python train.py --norm="rmsnorm" --rope_fraction=1.0 --qk_norm=true --parallel_block=false --init="normal" --init_std_o=0.0107 --init_std_down=0.00477 --warmup_steps=0 --decay_fraction=0.75 --decay_shape="square" --final_lr_fraction=0.02 --batch_tokens=[16384, 32768, 49152] --seq_len=512 --train_tokens=161800000
Each number is 128 + 24 x the weight over its row's rms, rounded and kept within 0 to 255. Layers, rows and columns count from 0. Numbers have three digits each. The size before them is the row's rms in percent of the matrix's.

# layer 3 MLP down, 160x640, rms 0.0495, rows 0-159, columns 400-479
090:140115083108139135153105093159128157107100119182180121114149119121114127125181126149162102164116133107167104105109132092136120129102133103112116114164116115130109142174120132089145116107143112146113098119097116100119106114170142125097132081
105:141119101124108156116138162100160137143120137108127102135127100139168160129080138151099140161099124149137111118119153127122116101137112132154161121135113123160111105133105141111137123168111123132123170117175118134171138163115082102108136107
090:125135084115103096150150147109122122088134125112124112096117122121116156087128172148119136152165127142124118112152149093107106129132126102180115109093156117135130105140118113175139100132141141183147127113137132130102164087115092114135137111
094:093144113104130108142109115158133110135148164094123090138135126155145107099105127153133144153112124137121142130173120130111084124111137115148111124103107130162153116117094093123156179129161167112144114130155170144077127083105112131125121152
099:158165115138128073116130148116150151151097127144114117116144171133088184100142110147119108083128135106094104103144162106144126098162113081109106117124117113081099096152110151165136131126085126138134145106130151156128109173106152141146138110
112:114131127134167118182150109132127100124063131153140128135104153090094130108209142139120075094119135145180122117102137123115104158138134130139156108125151118113155123140161107118122131130121099117119118144133196196112094119107154118150114149
099:073165140144125123135106144107141135153133145111114135161109160084112092144143118151139077120158131138114124124107135126125129084123118125120126063134124114106142147121145130175113137113103196113108138098104127193096117097111111099149137138
108:198137164133143143121146127096161148120153096155094157138134119114111114108117152105124106140122128132101163113134118171084139117108117134165145113118073152137143103102131129154124123114121076160069163100086129143112131120130084143130122124
097:149131118099144141125136133168150105131087134123162122139131149127120138111107102157137131143116127115183110128143115166099149098123128125117145118132115107096136107096119122134129134123139123134173186110187104144153132115121135151105126100
099:123131145143143191142113108138163111127164129131120150136122164127084156114117138134106156107085120127159120227113136147151157100129132112101154116118151160108154123139136127107150150107110140148145144147137093167128114103147129119107114129
112:130127128136124119128093136148105146106124130124131167139165130161165115155123108176109123110137129089134095082083139139142076168174138137117120145131140161095130132124125144108088124139147187134160122132099112154150139112138142139163129114
101:141133107121112131145120133120131148113090116157131110130141157095145084107137105129165154144129129106126118140095161092160086123125127130132127067122170117142160107126117125100151131165159085174101151101182128124176147137100122094130163163
090:097186149129152101056154126074086143121134114137125110169107122129086160112143133137087092147122130156130120178112127114113136120120152120116198122128111109085141123143081130098111146121171109163124114157137117136127116125155156158118107108
094:128147092163117126104143098112119158144147119099159163121153138146147122102133133132102127140126132137120125124114101156103104121118121094079143111114150128139126133140122146113123144128168126127120136154132121151101133063160141117125161139
101:182186141144141143132131148129138136147109127135129177121121082112101131140182131134142123141117125104129106075114107116140114139170142113091102135114215136105118097142114135090133120120076164082108159076118098103106110154140113169095135125
100:133152142138121150143129125141110129175117091128135124137187155104098122162162114102165147164106123148125100125138138150158116135160116119146149129115084143138092103140164114139117157169111136143137113134132116150132088149091089132137182152
094:154147106138152128142125145103150121124104181140162143121170117130133146089114116132112123123143124141103116139099120125104125126124088121137159148124129131135115108108105116125120118150130116154130161124163133139144145125145126113121123136
107:122166123129137123117098063128134128178165123081088161152113128165089116123110117129129109081153127123127144140146125105118123111141135100087122156125148158118090117139125111140128106088152129130105116151138135099136099144143114126183095139
100:142131123089150166121101119163163126157187159119142131099169094134093050142145108164123124114155128147145138111111118140124151143093120115135135077129139120133174088101107106114147167145128152146086139125155129121137100133135168121139128145
098:131119122108125086108160114119124135164125159123152123117145133143142092166107129119128181157139133114115080152176113104147092145119106159152150143132093101111118159098130116158160159138132157138128118103104181077104150146065109107116143124
098:161174119098119131110114132107132119134143125150144148075193110129124112145189103150108110143117124109128130107128154128158096159118049099154139157142110111133144138117066106120084130139117158139127132111129123091123127121120107156139118107
095:116133157099143136111139117118116140096090134113170107070118114116111104115124092111138159147185129143145152157119119141123132139124187172121129109135105161144132118110093127149113132120105112119108146123098149149153104136115076099119122117
106:082090114118093114095166137136139152111153098100143104160101186134156067112120115164116137167138136110104113127109089113114146111104121051113122098136101120132114095061157114131126090117137131139147147131167119089133140151154136128130125110
093:179113136123129141127127133102118116127115154134113129149136135152132136115163122109143086114135121125128101150135116119090127098127148138147134148141075104087110109140140170110143160101121127079097149113108095111092189122114098153177175139
097:153144145128141116116095119111168111098164127139098128115105121132157133148141131157106090117120122091092135094105114151104143095163096152143137139141132115108140078132168106079123124136140146150161123150144126111116117110069109145141162106
092:134159109118077138106126129084125131121129130077118152107110144149170132091110116145149095147171129187120084152119108122145112129102124130166113150096113133140134131139161124136099108152129108115088115101136144115150141108141162112185111109
101:155155155136146136110149129120126128158121140126132088117119138115121129128152098129102094178116120140138115116102127147126148148092121142195089140121112145101135107063133161168172129081151121108112155134170107121097115127149127136167176128
098:127158145137118122141166098165142141155107116154127152141155135166127171090114105092143074138132126113121198132145147119139101115123141106160114111135153141114133115119089115130161141111139098141076105112160138143114134141154158095121153142
100:109123136140144129149120149145107101152125146135162113096152174134139173130135176103080147087129129133117115102153120086133165143163129147136167086123163136126110107106114142154099139104152092112159128182143136154118102120102112111145130124
095:098113115129124077139173158153121123119124110094149084135109117115134172086143117176133111084162123151114144123160096097098123112138125120156162147119166130150144157146132116081096112068145140125156123117117166117139126083105127088170103117
100:119097154145105146058122135139083103087136154157151154104118168101122158141185132112119123137103130128161126151145096149152109157145159099067117119143157116115093135122117144129088127121115128128138137144105130134145158134166091134126116125
096:148134145089158100177112113109099127137136147125161149074165099154104091141130089116133130116153132120145094146137159122115114119099134111136139123114120157108118126138087086112132158136137150093104143138136111109141124173124104146096123118
101:092136128109101083119189095159140138141131138133144116166147112091162111138099103151110121117149127159126155080140170119101104136111137118130159155121120206123128134106125108129151106136136172179120142119129140146170140129129122099161159140
099:115166164133101104126109129157115104129107143167146149129133145156144163135184140137154120073126124099180106164148141106157094117153131122124087151116115125144135161108144105111128127119140096130162136097112123115056121177126134116138166135
087:116115150086098095143121102145131123162167103144099175143131111114139108145120099143154136143119130114152120112129122110080098092114148119163114147126109204134109110148127101137117116141186107127142138127158144117098174142121139109147098159
101:088125100100130144104145152145141128151113133136163145138111127139156144141092152142101144137159125150128128149119110151118075133145109150159147113125187140136116153137136125167127156105105154144123121107129109167143095148117134145145113157
094:125117111145102123133082149137128127130101104099144108082151179133084142165096114115149160065115134114141148144119162136090103166099098113162134113139118098136103128168143144126112149177112116121110115120228131140147114132124141140089120135
104:128138135125105121178122148172154146128112117115125136099191086129166102149142122084178130144131129091095111137133110143145128135142100105124114126128125110151108166123140102119146166110136079112145148088113142108099145111118152111090128145
096:087124125122106125138135147153146123099139150123083111130156175131146119125138123171122169127143129121114144087141082149093137062121118111078148108137108093118108114129174116125134114168179156130133152139121112142124138135138090105137117122
101:128134145143057134117175138134112146082066102131134142124154117119117196121138151176124105113100126129177104125147138129144137166094103119127150116149099074115127117139129142127143169153100166112111166130148116147119068131116116144088124122
096:118128144137127134119074141143134135133150122151162124162107148163120089138143094152134125108133130094147149089135136196120087115090119137067148148140116077122101152107112099151092117153160132155093138115132170121147083113138135123139136119
097:107064157178108122099137135159154124120176153129148086140170121149111110148132152110114105111130127061155162136139141110128077125166116120107132100128131138164120161097124119182148163174096141137118104136143131076144105104159139115109110122
102:122150124104139138125072093114132130106110113072109147112127131110131125147124102187088128135141121118088150111128142183152178132147133172076150118137110155145162183147112125158152090131144142143113120136128140111109124115134151122158110137
093:169087144116085133128133096143088110159129096142154103152120094127116142124087152111134115138120126110118152140125131112129151120141129090050146156109095121062095123112108131161117159173120106109085115114100117144141122130104126142113148109
099:102138155150117116115158067145139144177088102139097106160114162114136148149118167145129148146123128142165149104128100157137135153137135162123129127139121141130106149121169145149120091119087115148109162165146117098126108102112107166138118107
106:134129156148123133114177151124158134109067157139119122109085154127104147129174146128146109097101130136138163186125185084121105152097114144138120116143085103083160131121167148189132139105116123116091128130154108153106103130088141111131160146
101:153142131161145108152101162158136131121166089104137130108096072128152104127076108096126120138160129125099097156098142128098121119111144170136092147130122084136146110115135126129114135132145103166124157137129144104153123095099136131170097151
103:110094142134132070105154120120107137110105138161129136131135124124126107101126077129115109172142129103105100102099101103104103123166164154113159094135125153128133133119089167113162114138121175143124157148104098119105120074095106137125120108
092:112143135122096138125161130124150115168149120126068116162121165140124129090132101151100165147091121105123120131166135127158128108115112124063093140126108137132100134116100140137132139136154134155141116112106109121130107130125148135091125111
103:132136122110121149100120116120149117129106136127112100127121153157151155122113096112138140129122127112134132185138169154101148126128109164095089168104096167124111116139160098092183119179151174161151124135135131149107120140166161103162106110
096:142097152126152102153135125087168118127140160137155129126139157171149097112133078144093151161103131163098116132137128158107151114121160117144124105129107163132156148122149108115138079114091138110115102146121126138158108114122159148150101112
096:159158126135122136153114105142134132119104148122143143079099135093067158133105119153165127121136129090175119125075143108138144173142161106165135108129101165149156152066170134117096125161116127128142118120183122141091146096115153083135129133
100:105153095124148123145108121157148113124136145106146147118101133115148117114151127142118105116086124157096135154137136117131147095122116104123122117129161108113122110133118120143116131141125095133128149137159137098115165149097080098142144147
093:135164087121138090183136097123150101115175178138151124112131132149120120102134122126154103141158132186085105133132140144132143102148154161123187146114068090124122122133126104115117150147173112146149160130110110111154114142144099103179125111
096:132155097115139143140109130162124126142148160122163143075082132168133111106154152133089107112140130114133108097147154094110144120114084128162164101124149128173171160102116143158124129081119057118112115147070124123116100123119097142106169115
101:149138120108094093148139109111134150128149120129148110096124122130142112111135130099092158187119127131140164180166133168171148120095112139124098167131151140074153164103131147149121127096148098124108064127140119113131109136169135157171137109
105:187062144106170124129148130108141124132169101110125156130166092131131107128130114133122147112135128107126125141091143110145124125132122140131139121143142141084142128145133149171115138110123087133133114108143057124129129141090100112155116164
099:134130164138146127125120156081124114154146142146133144124107142110131129152105142119138079070132127119095139120117095143133134115133102159128155096133134097111101139089101117159117125155150099189113154140130105161126151099108082138145104123
110:153115117131168129129116111153089136147148120179084181122115118113146096165105120079127155172156126097138140168103119145077127128131109112105165103109093145125067129146111112096120115140125143111136113154113166127125136159134152136131118119
103:166124138111144171120115134113130144135114085143165112122137106133082112165138121153099136133149126102113145194146167118129113133156135118110108127110105101132155145062141127148139141163119173122077127121108122124150087106097128166056132117
106:175152103133105121103123125180134137128163125133109127122111174130184108103155126109090130086153131126117139185096102114097140158184138174114068164116163113128113140132148140125124073097120130147112121103112155147143157093131133113104087113
096:114086132132148129107154118154157112122137075151107152101085116144105107101147154176099126188133132087193161110113143150099124104150127133109150098122106155119096134115123116141116116108137119157139127128135119126110110128146144098143116107
093:134146134100112131137117119071120127149106180154143113117141113137136119122118122185120163132148130098155128131118141150138130142129160108106137106144107117124151187158130135078137126152172134142181131159079114127158155135122141120135142123
100:122127114119122150087108131144141124117165156132147148137121122124150157122157132124097111084127129104154149149151108099161119096108115156141124103129206137147143134123144104082146122130116102130169101119144122177122133088114126136094074136
092:118100148108158095104124121122138094133175119173136127126152083146113172148141104135125102097110123122157137151156085135109095092109144122111096163156141149145103116128136142119098072091093101101121136149089144114127115151113115121142133123
104:086137129123113066117139116135156142143167065151154125151143102163087130173055128098100087112122131149155127159146153089124151163122157148186147126138130113175173113148141104120120122141168102151128099153101131095143147101077111151084096165
100:146131127120117130146099130170099116137143139137130165153058149108154090155105104137117113117106130130095102173101164151140134105140162162061159109177153150115150142171142121139120126114166142138159118098088100131153098123111082118078130136
093:097114140121160099159130129102112128126112101123126142081146102145164131121135082114171169145134132128103161097160116129126115124130110157150131118119180154153151146107140118108109123178134091116109125125082149130111129097141106105126089128
104:111121147130141093157162138150144122132126097112170130112116131114075110155118104095123180132149128093100115166131177102140095140117116102092106147120113129196131107092138150127131162094150125104128136127130171088133157142092087116113152102
097:163139185167123099092167176139095122131120076171108137123136106162156096136165142119154123134129125106102116144173135164175156137176148123132082142123167142112144158124102166088160141111090114122108176134094096133127125117145123104102167126
097:074140125121139118114159109112095123147142087119152159101131135117165106138170125118149142099149120087132169161146177123146103152136114155109159111122093126153123136116127092101132169123102156133130128130136159123086174088069141096112129107
102:057147121133157135128128140132106122145132110128168100151148157128148124140116098117081141107102127159111117123133152113188171166137125118077110123137097138162112157149117130138101147107139124148142134115112134157110121121163124166113116128
093:124154151123151128088128139139122142180082138193149150139121121110107107127186105164125134112115126160119145088092118111110138110131165125112122106126169158126120135144092101164134141122161139126116104137065099095096204112111071146140169131
092:102111130112099096137162122145110131154127115158119103120131133116120163135152097196082089148163128128068116136100139090183111154110134114102105142111113114113134135140147120111130128099136102123098127163119103123096111149156103130153122096
107:142114123149118106143170092151140116132115138087144143148161105163088131153103122138104109146120131167134113103110159090172155169062144135128142100136085121094102103087115117140134152107115136117124127111169118127099117102108143117165123112
092:093137131131127139214160137120101145086124146137134099136100081159134153135073179135109143137124130122151133145127150115133150153139118134114106170131126119134131111106199130123134143108115131137117098113182114114130135146107144145121119141
105:127118110087102136152134137074132138126138110113151098125130112135121090055127116117084153131129127107124092119174110122139125136122135115148108128106122184140130112146133095114147145128107117113110133140118114142127129127179159103156153111
103:110137123113095154133143142158100133155126148104102142130142075130115124134170161139126134122119132128118134107124115149088108121115129145090118105150197135078116105130101119104099176139137136150138170132163133095112121097147124136134161127
101:128104128110126139133078167120099145156105140136150094121103130120105142121149131087130157128082129167128132112121123150099081115151133072106102110122120104136149080111170101133136132126150147139115098124097115108127156102075127175130131110
101:164176115135120156137118119151126117146108084086137160154138114163121167157163109118113090147151127106108155129114101127130142126165093140095152127137155178146121132129164115117115118113121141187114140141107114135114097190143156110108146129
098:155133112139121172110066126137114120145150141137131163064121156147109149194112148091140153135103126101144127141102146109123128152146125116158140107139133113122151103146138144143131144146120127078130163138132125158130110155126150143124146130
095:101102153138112135154138145137118126077134134094164130137162130152125105164152101109148104098137125142148083179140127098133178138080174161118093112129148136121138123117149138174143123117110141087142127103155102143148129158111123142154136122
089:111150130135157116173131111126125120108084101140114141099144115128161124148135102130177106174158122087129117124108128169128119180141134132149147129123121078097175168132163091101120121119117114121176120120127128113132145111125116156122118166
109:093136134150156090110151079161128164145108131114123145122145149149184124144119121148100117170124124136106114126118114174132127137127110135093123091101137122140099148135113131093109123192090158119148131117099127138134147134070144120103119098
103:145172116099161103162121131145147106121154124140168125119170101132108129101136112115096128119108137131105084127090130041114140093098152175117076122141109134127111141123149138133142113155075098145110146135139139134127146176094132095122113133
096:095135125101158145147123159093125138152114158082152094154150129126149087138084114117066156162144126153152131173118174137145127142121132139126118120132107158104175132175080112135143125152124127130124137100153127111139106125156153126103104125
099:108174139132139113139104130155153117163102147148137161141104129129109139140132151057111113130110131169117112125094091125169145131093186119161132136133153132113087128136124160100167121096098113129105132095126114149113153115153140159203129109
096:095140099104110105144162097177137123151116153123108179121131133147165102115090096114134117133148136134096086151114189100124109152089143110128162124135085121135140101146118094089116153137163099159124115139105135156118140151100151122119150095
094:129201100103103170091158098101123138121119146121084128101118147114117123144139129133164135141153121148172134140133093095130134147135108137113147148139127107150156140131140080126129109129157096133121126136101105113162174135162113122099115133
103:108070121113091114124111133117132108122146158127128104106097139162136110127124129179120123107152132121105133121144179196123117132157110120094084138134133099126128158129094117139142135133159143120110128136116126083094117168146138110097109170
102:121110131117091109095120101177121111138081112133138165159156134108135152090150174140140093148150124111133132139118113163107126120143115120177151106134132115162158148122129100094123162118157139109078142170123149108130089157162122087105113104
105:147171126139125132126075125096136147134087126152126149105137135122153145129159123158127177137149119125120146099147081137103108161172096176154130131140097126121196173146161118127119138156138139109141117100129153136084115104128121117132131139
097:176161132139162148088113121110152144126149148194137169111119093158127178134155123138109099119140124121120130103128119112080146147135110151128070143096170167143113122142131128096145102136094096139141139118132116157138169113165110129104101130
105:160108103103135123136110095114115125121126142079121168134078132153111125090131142137114099145150127096095124119162102075134145113124158085146113183115115125115111135142116119135103136153139125170127164145110129152130133107124085107128093157
101:136113087132172134142171100116101144138120171134126141160138106097156151147098133117157149189129126113144182138132112124105129123061147130100132130120132170167141090084115162137169143156168128140138116135128115143118142106120095126107138156
100:109093153109105114112164107114112139081108095104142133074130105108124136141143120112131160126102129123078117131082119198119138135120144091169087144126116074131108116137127109114133148143096108118164101128168150110107153126113112142148121119
092:132102134143159123120129151125132137132123172155153136140168125084150169174158098114124119156138122140112107170117102136125109116104181138085130139128118153154081142135113148137102159107118159110134114143131126079120134156137137145152146134
100:115126153113115109104116119152150107128103131148144148105107114128063133180153157153132164102103128122159124137179124146123125173136153112140131090139122141095118127091110157123107113170116109126103170187110144161131151116176132132090141144
098:148101107126162121148125120138140129100160114143166130145137139117124111174165098077107128187132125166085132115139113096147157140079148120103107142141102134122148185122142163130161165143107096093145143132153103154186130158127117130106134124
095:131137093129158160121121113117164157113101122105104182155143143086060121108156106163095083126100123137137082130106147129133121104120142118123143125138155097090132122117133138150136132115136148136155142124148073102107106118147089159159131140
103:114163152098093142123124110154159127151185162130111120105135148117092118158124140139117141113111124111128180090156142102089166118103113110097115143147077097121159119114180110142148127125112132117111106131123162109104099101139129139100105144
097:152130105131107137174139152124137137097130110132108134104140136140139121146136138185153110162130128124112090084149145138130141115112138111134177139116149122115113167131158119126094144132152117107100143155121122117106157117120170146137126130
093:087169119126131135103119111162113130086134132143093136138150110141096091097118109137139167169094124129166135186102119127131114122142121129149123122127154129176136131135143113129135130148111077129110168136169136113117123144174118128099152117
095:106134136131137092115156130146122125099137109109136108129145135130136142161130154145115144146106129159147126086063185121138160133084118131141132101128118117148167117120162147081178116126145124103143116120094108131132132135142179157117134126
101:116108137156088132116106109109116145126149110129150172141126159118133138145132134109162129117119130132160135100120125110096159095105084130117150173108118120119095120124094143121108134072103133092113142124176110132107146176159165124138130114
097:113160117126106131148149107111127126153169169157131125117167151129131154121140128101115129064123129116110113133131115158166089153188105104094106175123102138160100126129127110128107114138127116167113094133120147132162108124147139149102098147
103:110130132138171138163108121138148151089138122107131102101198122158109092169130095127091100156129128134147161148091142159153130162130119133124138095137104132142130115135106156127097147126146152145128153122127111145115118099096105141090116120
095:155142103144111155118155088095120118101118097066106176129117110114156084168100134143126125132145130142085138111127180173137136131154121091068085136122140121151169095116109115094161097104159109161113139131140150133137139111140166120119150142
098:147144102096106095152095143126160130125134133156135147113119165151106181113126123121136110101158126144105125108098145145126104129114102156101127148127142142120126124142184136093160133166143100091165150164141135116131140106128094106126161127
098:106131153135128129152161152126133119100117111122140115111123118095160130136153133102115147149138131161107156115121124136132100096138131101097156115130135161100122115132161145135114149105109125135145132113188113120119142123147140132091160152
106:140143130136110169093135124127136111168092076116124140126106104138142133163119152111159119165134135132164105143167105060135146125094135119096124142104114122091106157137125152139149142167094151161125113166146112152089143138081068117126162137
099:154092117134101125155135129135144126101140145138129143150171129118143107115122137147129125136151130148128133124142149156172095140130133090103126202137142112143118142109155122190121132107131151127170107125178166135137154164104136168085133155
095:071157124086109107130121163108133127143111160129141073115129088151097117110156113123124119103135133114126164139118147102133117136089164112179109174122149099152149117166093103101142157119152138113142099116087107151152141143145154131160122113
102:132144133123107138183140113140155125137104156114141166131129126154114136154184111118097120145139130109081121159134126083118133125092136096115174116119097139133115155147122113069120144133132101149152120127089132135130148141140112126147130147
091:154113135112117143143108138103107104115153156141166103123093128139097128128113105121117125149127128111108141087095135112122117098063127096159127161119129126126111068101104112148112135155102104134135116119132140119178141150160157092139144134
097:153128116136113140111094111129111131127122154107126111152159079170128116134129136098129124154141131116189157136114127144124117109149166122112105132137119179077135145101095114146073128129147128113116129161130126108145131152116085154132152103
099:133154117124148123117100125163129101087131115131099086118110133115109098142117120159136167126088128132144117152125155129133119112113088127173095093102130131144142144149132150155144133109162106112142121136140137155108104181113131116124099135
092:130144153153156121102120118127092137134166165121120139116137145134171099133134151142131127131084123124141128123189152166140116118132152141150118136125144099113136110164140140114140133105158154103124104120106122144137145121172140102118150129
103:134112126134130094127149126087101147140123139147161125125117106136060134119153115114128134127116131107088099145147120140144179093154133090143093104147202117114095076112097128131150102124088110100105124137138090117128142170133135151113166110
101:122122103140136060137140144108112138137099145136141123146087136154080151152147121103105151145117121147121120055128134128122147150073181101131124150122078148159170138132146131117152127136140103126100125145135104047103133106094139148101132133
098:124128176127142169128189108104152135078130125138130123101133107147112181160108115111097148104133130173132125200105142131154148151127139142136091123149120102106178114168122113117140148101070115105070167127153104140116139125099137141122158129
097:145093108105110157096095129135128114121096161139155136138102126073100154107127099142151110119121123100128106184129172127119095120112140162115146153121075079146130127129133137153107162151111160132150168139105166138149152125121086118114126124
092:091125112146176134145134151134127125134144116126142100140121115120161140091125113092133119095082123129148125134117093131155120108154143141147094140090130140167157099148174121111143101133078116091116106097151136125095112157123092134130149112
096:170140131147142145166140058082142107137118161123109133114096121123130106145147157109116117134152126182147102139117132128119181120145140145158116120140098129157158142131165157132149131141116084160175139110119098126140097129129145138132142141
097:161210103138093159100095128137120160124138138124092175132128157120144127117087132133166137083129134153171120138125124136108161118128149133116151150119162192147123103144112133134110118123134106158119158122123120127125158100125148109178103141
104:151135154147132127168123148161088138120134142175141123145127133114125116148160121067112060119105134154134115136110133094158142132142210145128170133116111116153147123109096086136123125102146111087116125158120146134142137134146157104124106108
095:117105112095123150098136127100163132124111162149129164109145121142146141094163092088115158099120132163142126122129115140135120085169148134154139127120111077097117119171034122107126168112124151104146105156103098161104155105095091139148166115
101:117167102128128133135129154115123145184149164112107113146094168129125138107112171133138141085115134071111144158143117129118142069186145118130145092132172140079141135124156141162131139108089144150109134161095104111147128117130093106165094106
099:104097117110114098143152144092069145157091130126143146138140150129137098146106168121112137122138131124159095147138170111129147127078111153106128100101141114107132119122141142146118145097152073111136112132169073092124113181140178161110131129
084:117122170149136076132124121121125120162119150147083160110144116103131138119126136136099121132121124098110114120130150110180132127115148109153073085146097144130092147117150133120132079152148143145124118093147102164126095129154122101171156129
101:166131131100101131112097118120124123127136124083151120139110062140102153099122144121140143119128129109125108145129156075152099141120122146145137144119132112112122165131144136134154123085127164173122127123087137115113114099110132088128135146
095:116099140143127107121114127110139117127119194134138126126119116173129112130100136116142123127070123102139149131166115135127087151134093113125122131115057126122101114141072133113106110136122148107133120156098161129179137112136122127136121127
092:152136176153097134083113133125105149135117124131093129111138091112097069146143123140142161112143126142128129106119142132133133123150112132108130097130117086127112099080101112165086083116128100136115123120135121095117098160112163145120124123
092:141130095109129138147131116131106142106151116162088171111131106150140133101191114168121126099107124134112154099115109154154120128123123151120134149121140153109151114120094124141120096126093132194114108140087146147094114105195131153174117117
095:142118166116151117090096133110109115132111163084123126140116121100146107169200114139146085181093127118183135093098135134121140140085128160133139121124102188110108100122124137120154118123137138080126108101155092137160089114163118123118115140
095:142164089140101128115169131132174115103090125097104147106124172080139104163095130112173134089121136115130138189136161116130125162099132135098103127136100153095148115130146133151106127146164115142116135136145166101124150138137165114123107133
098:096118160111112149181093158111098143123147111149128112136124126129155114124159109114145072132117131107142100177112100147125115145125152120093129121113119125085154137135122122154150098107155110120145142135165115066158145135139122115072129140
093:088123125153112115154136155106090109149132143100128074103130140084171117171050163113119132107145123143157111106116153136170134129111139124137119168143097119116109125143083138086139131107116101101140156144183110082136108105150146096132184180
105:127101094124135113105166121119142131108106158147141104150144114157130111091131155088090117156128129159105136127131136104112122138125157128152183118132103132169131183145084118141113144131140106139127079127147111168151141126123166122118133138
100:098129108137166079147162080143134116077131131098180126092131167079136131148125088143112137157163126146155145102135120134101113196102096122113138118146127099133147140086130119135121153131169100128149094122149087114138148138148125104126112142
121:093086160108159112148144142143125130118129144148161153122142085131080146149137126130152074117109139141169196165129131120131137136114136105070146146129125110129160118151109086163136098109129114154133133151161130127151162106120107111080100137
101:114117092132095176123150132154116115122143146175122150149077106117128138110115129148115144160111128165106160126137089139157120149134127117137112194135127106132106110112113147138094156171133128117133183168114110142145134135156117153133164164
097:124112145113121148111136133122156094122141109134145096155161154144133114175119147101098167106096126148170148102153096144154117156130107121114149096119110136180168115111122137127109081106084128130072161184129112149162150119140192136121167094
092:164155154149130147142141079097167145119115128136132150155113113153126146181131102098157169142144129159111140123098117094120133114137157120128143122131100110142150107131133115107127136125145159111152170126131139155122115078131122101094106135
095:120169136115139087135132146131147130120135147201096104124122138118128138136133120163110115160157128108150165154106171136141120121124133150079132141119137115115081123099109112142135131153150194151138138130114127179114089120121114118087116157
136:110122074092118119141115104159131117140115129114084140065107124138138130120117094143141143193116132146109130119124156093131138114097170122181143135141129125112093098107137155079143137123143157134146150087156122116109121103083058127151107159
099:124146132120158146100095119124098141129144152160144092106098115146096145143178122148152138087147127098121119124160073132136136135169189155097158135139139163144121145112134146127150153159155119106158127162140114105130154137198175108125103138
100:144169120124139156119125175164131103126160124132152125136144105138062118129121124132148131175138123163104125144142148143136097126133137121134109139112159093119138123133127123118125168158135094093129144147194136159131145124127121133143166101
101:126147159110141144103133117101102128141094171148151165107147131098096096116120099100094142130146130112112133158108160177140100136127098123125135083115091125089143158108069100140128146110118137181126098103112149107131128163163133162115130177
101:127143108114116117134139122150135124147090163132121111143139063136137157159155133127112138133129127113133126135116136109120128093188139116109137116111139136143112102114159120140130161140146165081120139128103104125153075068114080081107106083
097:142109110109152147113144138140146117108136097127127168170111119116121151117139136138136139117168128142158129177122096127165146140120108153135148105145135105143128123146165110112122094145138120126115123116085137130093103150133122134110140143
099:135133110108146153161087144147115118152127126088135141170122153115128119090134159100169162117091127131134147112138135137152098158171085144170137131115131129119159110154162126125080154143120119115153114126165141075113121127124159137101121142
098:152146139126113090148158139127193133135138132087154127142139131099116130093143138157162103092099129102126063150153124104114065128123110107117141164128122076106115115104100123132136111111146102118167142116118151146097121132126087109142087114
105:165145116127133157096141107106106113146119102131148125148160112157146131094143121103088141088108126113107125139122170161108144108126105154085131150139099155154126151114147105177117117156115116105115111095130132127154146112143152107112122098
108:098150133144135102180139100132098138128125142156116097092171132090112126127156127143120144162107130136143157099136119131102125147101103155119136158116093175136138130080106144169114125156168111104145127139156104151208087120130118122120170135
169:129119113121131077124122112140121118106123133094135136091144121140132117129159171152106111086160133134145154095110130149170105104118147114099167138132109149096126146140134106125164104125125172128121121114119122113118155129114107118134101151
094:100118101123117141175173138101122116148140120106105149114142112103121111119176117128099181119117121165110121114137132147131134152115111134089159103131147137110117074122126095115134152142117133145158111131123090149168143130115072138169100109
110:134068131120137147113120126133134145122074112151110149123122125117059115078109129127119148104130125136118180098134092117114152105139107121092131084129164114117146148130146153147147100094109104133145145139125113153107135111173117130160119127
097:128150096130150122079146104134124142149072093127140115112123115095124133119133091131114172157107128156089126169094151119104119088141144089136136100121144104159171130104141111136131098147121136113183151115133157126121134098123118112087137152
136:124134159116138138095137121137129138121174072142098163137149093125116142147186111169113150133141126127155160183127157164102111111125079146123124157135143170093116107135172124126106087121158138137121161159153126108147087128185151155162112136